{"head_dim": 128, "hidden_act": "swiglu", "norm_eps": 1e-05, "attn_scale": 0.0884, "bias": "all", "tie_word_embeddings": true, "lr_mult_qkv": 0.5, "lr_head": 0.00562, "warmup_steps": 200, "schedule": "wsd", "decay_fraction": 0.635, "decay_shape": "cos", "batch_tokens": 131072, "doc_mask": true, "dataset": "wikipedia_en"}
Each number is 128 + 32 x the weight over its row's rms, rounded and kept within 0 to 255. Layers, rows and columns count from 0. Numbers have three digits each. The size before them is the row's rms in percent of the matrix's.

# layer 8 MLP up, 1344x512, rms 0.0977, rows 412-437, columns 0-255
104:133124120112160111111106128155125092117102115136143108156131098154128163119199114133186106145138153173125153165152189151144141152079194120104120040148166118095111133057130162160166147150156092144111158130155112107096082096145126145074076209127114113133106097158145138138074139124137162139105108105101123154082096111116103120067081161198133157138128063155112149091173134100161052182157144151138108058107143074163136102132143139171109114105187102121140113146078178148096123112119130104167108127115108123159081170115117159096115152086134105116167078162188108142172136106108123114122147076159105110120120129162130149124163150151111146101155093111135146120099173128122112080167157137099135124131119162179140172061143153134107132060167125095051140143068137142096105121189104
099:115114152110142121120125114117116150158119114074105096109130148131062092138112123211129084154080088084152131127135126137105137116160094141093082122082126121173132165127162099148143106123165123110145168177131122159094150129148096158157174169164158123138179087107142098135137123122193160109083109111137076096159113116131151090121121140119171162179152118142126128165089144150131177095152127138090111123142143112107113151135101148126089089092139120094129211073133122142146087123150146142085159150136119131160172140102082082120130136122049145143180161140124133187124196132155125144130151117135089115120141145111137108131075124103116096127107136040087104151148141130114142157088102108180124147059095116156095127156092168042116150133156115105084129118090073162168154083163120
099:098066099142156150151152093126137157117082145120125126097159117119138115119144136053157135156126169098074126092132072168087122168108137129142072130136124131187129147131186131148077123132112131127116095181122104128078162209105150140048130077113136130117217142110165151114191129134133169158167128130092111129134090091138086146128074120099146117104210103148147110131159105113081187119111136153112147165131100132149099105203123141058110148156164068182122134158144068158121137158096154068183205129170121158122137084145108149208168141119115151117129195109116195170151156081076094116107148121147149135120145099116154113142099086129179118082151125127129100106117130089099159164147119173163196139171142100074130130115089124141178088176036132142120169164134127076116132145081148
088:190139131159122116157122116142150083153132170123096139159112078095151091164146194128095115156056131155085133087154128160120157132063101072147086135094049101130167141122058145079119149082131100088123127102143125130150107154104106149027127178119135178107108155168095137122165087168124103124126125167145188108145104099140072111115143098090109146122087106129079139125102144135139142133143111134189086097139167111136105123156127086159141165154128112115104161105097134107131107120120135142080142168071127129093199141078102117110036181103151125108144080081102137128146091129159126109147121168103140148127102192208140088124111172173052047107107107154093109067100112162093118122143159167200163126115140141152139141111102088139124162142129080093123133118130152119177121116145144
105:153110128036224118154131091082195148063129148090078127087094137111143206168136109149126145135131169164198183094083143105167154145162139076137116082189136142096169145091079178113138095170077072061165156106145090173132133150112123147135161130090141171177097144110106136132156153126108099113177147119173109101141070156115094164110127098132118121067090142146146076087157121170144138070105111083109164171190165144153111150138184144099123101133130077121150166126101169062095141151128111086129101133127092139142104116200186149100120128048163136119147165138154159117129147132114104126095167077160127121121073137131089143101124136151127086115138108108094169172117129098113131127129047153115152093122152099146132163101128206107093147115078043109165104067118143069129212084032141
107:127115148099130130118165153073186141143154132073088126161124142104152238180125046093085126115071098124125110164132120104068117133133136104119084156128181156108163160151080135141168124141133000063136115128160155131143065147125136139128095121111079095136082126132131114121130122112117152058114148168117160149145083090105133115122117075082147112112125135128067103136114107168133106124166172066111135173157173151135130142162123093146168164125103138120111154098143167141125184192110075182143077136109130131097132086124127187170134103088071139055142108082107126072102105140116173064124159177217096118158128129135165114118122135120139177138089138075140115193110112169075137120151128091070145045109148085134077106149194159152164153111139129147159106132120096124105106100139109
097:142100185146096113157156099135151075111142121153125180157107149160149165117130169084104098174198072150114108157118091101167146121134169113092174147122093110109169079136193146119207076113127122146134003100127144130128094146051137145142067121191136170111171162094132127111077116119099073074132111123152187117056132114110151115133099170126156082136040109062108108161193202107148139153111099170147154083117113135071080105133092163143107120134097091167137176138137159127131097108134159135149135095134170113190135109143101093114119157114139124088142125128141092092134132102204142149125074163105125090148103122093097120183123094178173054138133123172137124160096124133184090095159141116142172125155108091159139156139165169135170162137131150171142145089101164192072153123148077
095:129106133093173110183157060189124181171192158127154076115200189127116150119154111099123095034184096111137096093121116138142136161106088125131088106160067157111159128128101115153039193125059217123144200113157085117156112123105145073108162138170158147148150125111173139078115142122188147174163086114096153119109108124061161134107143176132186147119122212082140065134119154110046111080155128126173114129115081105097167137114142119147161106101168155098130133067114131143138170109172077119103116141111124143157163092147124155112157058071132099147096108184113147071127167123127190177102138078178086153077167111169189130142191146130119133107092177092163183144149099087135107074084118125071088117140090167148120160146171142147074160137131142108194177107135108141087159216119078
100:074123077129104097162050132097166143178123147089142113161112148117080115175155100172165134166087169093184090062168102126086139139174040138069199111112144121121114131098085106188144146143153143154141143165087158183201114118153139138161158160144154116090074142127136140141096132118164146094149152110108140089109132134146160200191122094130070131111156139122128078121187162116113134126147145085133128140178070124080158086151154113159143177218097142158141155133170144128121155140082118123125085146166150151149079142179093131128074137104131126141127134148132084032127113098079148152121094124111107106085123173153119114082115090143179181121143149183116096123122089126096165117114150084110162139101091138087141120136093135132139151146142143106116174111100182079159125172117130
100:154154117088131111162088123201159165154162101099138114152175174113132180083121137165127118162147138076127216101107109115171105157134172096108096154152092126095101133116151130093154124173113144175161133120071137130125148087112105162122142019096145113164160094160117144073140095108159163145115138093144099089144124106154121151168144148124155107121126137133106127098096117111152121059129090142148145103109114154107113165117146108168132145077131148146148103184176174120051138133094120116181142091146088097096097143085180151146162094144115141121109091214189107168186233148201051152056147151166168110155183132181199146141160059128114181132140136100173106100175126136146118142173093115161163166140108123181185080097136088151140147163093129138087189132135117113106170122128126
103:131174096096110138098106090126067152068153147188081124135097165104129112121192146129082146108128118154160157113098121134080095125125089151133123139090154136075173091099139120115172148121104095132098108105146096129145121123166067086152165125153115075153108136130038108139138129158108152174140144148063128142148102086149088135147128116137157133126144195182087102097119130169096108136138190193148183112212170119154114122130171124105130111133173076132112096134195131142139111144152197131123122108108184102147137139103118153125144118145142153119104110156140092128123100118153106158126147106111098138151132188172105165152056085078185096070128085124130088128141085142157080118094104233121131145110130086114095136136129204127126153127126137133121171126117169126155166124101143
093:169106175149167172161115126125141121160153170150175122099105132142099143083110162128134100132125144150128129098102151126170072143162108071128168148099084123151078170096139112115182133118089108119093131129118141129162120136123124117195113119057119130107116156075155127103147179176130121158142101140110172142112114052145172149147118139099168146101176141142135123139114148097105129141147108126166112172117167104095147115110194143164155173096201090135088101134070156084137155146158106156114042061102193138175093169161121178088082103136157115090096107118161057075064112109107121119168130122121108114133137105146156137131180153141148148159110189117135080143126117185083178146062132135140115152132130194084121146141185116094116089107134070168125108124118158151179145139097092
101:125116127158100135126124129117122124136071134135163130159081088083149134123170127120044166170144183126165120136113054186133157176151183173173137104124103082136128126175110148136043137129130124141101121169150128145116116147100158104138107141115149166114088127124086093167082139142080164069137134120153129108147117149139110129001063070109113150109140115119142114119134160152115136142196137185180078103077122133083140168104116162096162118123135134200110079125049187115105112072135138183154126168188145186119153186097159095128033142169177132086141119114134113161117099124098134144161069162134119160091105124137121155099113181095116142150155075091104168120161157127158138143095188128118144111117120068150122139105158107150143151153177125082127158123086163110105152155167120
102:145129135155121116134159166108102118127085145127106097105146112171109168100102098096118077153128103116147183163134118127192121113134122119105151129114185107201176109191171113135144098108146139099152114108146130141170129150151100126117136168127174117111187139132115120150126042132133132092114108168145133128146109048090142123154120109140133136143142164107100118110075111121132141129173173131174156132133136094160170156172045106180131116111099142092105167129148173140117161155144150131121157188111107152141128128083117129117152058150137124147042123069235136131145148164083158114119187097175095151170131130141175197106150124115113170112090175192113116130167086102121109125050134098110150165172076090161130139073147081080149115180092192066114138111148154113112095124099102
096:102104105139103175171136157125087100144097159110087122088054137164151202135114112116138113160133101149144150086171130124160112098104114134148114082082135115139126119167150149101169074107118141118143074114110192156052183131139128214133109175111059114054124124152211113087198185109193125085101128130138111145137101138099117102090162133119153105092187175167133085089113146141154135101128194126172162080142156108177123103130168121084175133104136139100138159110143138131118116138109093110147082102149108093159101128194054213128148133076122142140148110145166147157118161118118111124095099153111085156166165104179128070111119109147145138139134087126143144151087128106098151193143144111117120121123147140187129167127160115164150073141141162207137127064128098114138066129094127
089:125142102183162061149213166109149142085142215174113110085135143191075139146110120122127131153119129116142197102094085148148169123158114100140174119139195150109142131130139096123183115130086177121175111119172110126065109139150086149100117143097163120139181123141101152118115144061097112059078145134176132173125134157144095133136122105107101174149140131137101086097125093141142091114101039085102167120092131201123115106110109113112119082119182136149167147097133067123084124123135141106123092114102163137169124131110119143086138110108112086132132137172124051178161166057146130142094120091179126154130111113180136120114119163177111084146074152088108148206122113136092095118036092111142086121123092120095125175100123148138173102089157150157112226180114149191139133132106152
101:141110111130184066157113118074154164087166104107142115146082107223138132137140106090164117132193206057118137157148177161143149103175145113149222115106141158184168141117177142101140113203080125093137153112131123171067089156142096172140183131084092142118100149127168035102196078092113104110119104096106099087121143142058103113135134129099079137093143136103108094126093093172185091205138160102149117134083056095119074199154111132173172122110136161140147083115113169112107157139167094072156104140152123121162137152150149207134086085120118080123130191167160108118112148180157120119141076118064152114091092151077139105178170126174133125078149148112130155173115151147152132090155142128090105145163132128087118151145142167153115128116126173122142098118114187180085142088076052
100:151121175114108122164146076124202111039087175150145132111118163126134126095189157096101123129090148196096135116099141182113116138166137148122140122108192128100144154120139093143105111065200155148105119134132187089077130067126140144118142122118137121136164120120163155107173104118114151056175056128137143147093114154188116066099195131100121143113173117113110159119099166121197194102100158122145111107177126114116099203111161101088185196144167134103067137106106111134162071133115120201133069073145134152162165134103098145183140116121147139154115174117124098189133060096204060096180125172113051130137123157134176058134138210121125132155143139156143073117112132119173128081133134154166103126158137068142080149116129134124122154113126072097082134141097151185145042142113148
100:141149128092112145185140193139178157136106086145148110088099106154168103135116106077102124138126079085145142080178097090134117115167147105122136117050058116115114125092089130144091137143125125109167133168119149115165161136130147161161190070110103128069183116079113107106130133126150155143140151090152122107112157172148113068078175070082161099142116123147119167106069132098067133120122167155173187100144141125102133170104123136151169127158135160117152083162132162105120139086135136111127107111136134066137151118097122119194129096144146159171114094117121062112116175133119092095099172155096129100084156152090110113162109164149172055101144216115120134149107109148127153102101169119106169087103122154136111164127083199184152157171142169158088160169146105182090107144109037
092:162118100156124126207164129211160152145089143121143221129137162127146192102162108131078105080090163078116187157174144165152088091188204122127119116135104179111124114092132132126108099085098143154098080101122111096127150155103132127171148150154098133141172211138116101114113149121120089141184111171142099137159110122174067143137171123100100114125126125040106126161145081076139058182104081149125100137085127153158132179142124069133154102077095100100128124151133093075164117209094147136153156183131160173149092095134156185125146105065105101078209140143140092154102167186141106170132176139163181076140107161128172125122139106148142130097128101047089118125118095080123169176181071137143110102089091094086072140114137133135117147106100086171169095115143121166118108130146152
104:124129131096073100122153131131135132097158113073168120130094098108145134168109188131126102082132152075094093174163136120187081141174085171156167147177101122071178142112125153127117118089128135193176148158122090121159112156127157112067113143074085069160178170124102178111117103113140135130082131134166070116155165150124202176124119118140139134089116156153145148107142168117097142103161122120100098160162134127127100135070097132172099145142081113204131078097134038151126162165135072182123138106122116089104128115129084048174105140150144109141135148193110137129063118164064150059150114106110132154141087136191137193126121100168153111144146141151173165104083110075111153116136085103099112165107121129191175136105093119184109058167090138084126138119079071122172163139218134
111:114109205076151119117076154080123111155127127089175115120148174098076140125197095159164176176115104119108087150131155094117128149102088147135184093224096070092127190161123123091145196159163140087133163172126122173098156165135135134069149117222096136087162206151127144178124125140162134189096036174144157166123111143157101024159137139129109172159112171105133134137127164143087109126191181115068065139101132090078135108131172149102143094085119214172139192165152109148153132123113115085100147203136163121126118107128158165122112125182206110064101139143116183152123120154131147091106157103098085195084140158157107115150119142083136091110080123153138104097128069093099177146127127133105099090143147125096114159109113116132137121174076192126142171127135132158154143061093113
097:154114139132128162101145125211119135110095149163117138113095168136160124113134103129126120112119109142113135119121119132075094065167075081200133172156157120142136189132105148122098148131138080102176093147106115093170133084159135108082159113144094101125123077157156165136171106097176116121081186153112154124173146109131132126136157116234102127156110161127078094121175108119099125082132125176138121122085153128142130148127115140088063133104115115138140091080163122152170128137110152065111141122082059206141081166129118175146186131208171119161151118118139133126129082144081142095111141215140227098102089099120192128149102143118145135078115138135124118120219123150150117142143096110167077159064111072088159166105221087118142110089112103154145152172084182149058080121179124
094:145103111080115094172171118117183167106119129149167101131083109127195121085100157149128172144143187116094124100150145096137104103177137130128106115101105122149112073138116139120130108111080130131112144108072177068111104123076164095142120122175188110111069133138107157144128117127159142073155140106160141087113147187132149099150095113142129080110155158140119121117136121088122177119120103129170090122098130118129069154030129139178135130131183175091068198136125100141108152146143141208094106145099078202083093140109109125150157118146143106117076126116156098116145121129132169181106075104147089148191079069111093107181154133185131027070139124103116067147123192158112146104179117115176117200174181108099072173126071168152162074129075134156137033105104135125131113127101142
097:160106140141101116155133119150167187143150103132158114135108092100191083102142124155104139187175089128110104200120168139156138172103147131140124093128127161144119166106140131140146087119131162139149154088155120106133060153120142160120132144166096128165188169135104141204150099124139098128175128086117085107132104096114081133078122129115167143127192063096087187141148146127090094085145077078088099143158158159142122137113200106117063141133187180103128188103197125107170108132157168173182078163108145107210159180124138097167103130110147187088112151079041042112144156184142169129140192147161058107154075147151065114079131141119104108122145098155136132129136118137138187213112084061151129103199074125168164116103033140091138151122131147147100149168184132163112135119169097
106:120075152128091156058121101168098144099156105080090146113169120122094048155095105118211148078128129119070126111125156127122131119121120045166150127124106126180133121128089123173139143102092090115157169093156066102134159180128129148120140122133115115170159140084182095145099082149180172058126127089112133067146194152113122115096151158186111117147055116173141145116117107151138185125165073085121112132141058046132154146095157115173134146164125222140096116088114105154148174080102128165083137122136128141168113166107142106117120128099089160121167182149137144177121125123163105163083122183148103121163131179085099133127183177123156138178189102117112099128195195103116115064158175196159092172085111080115088130184131166172170076148152093181089116122103070077148120146124130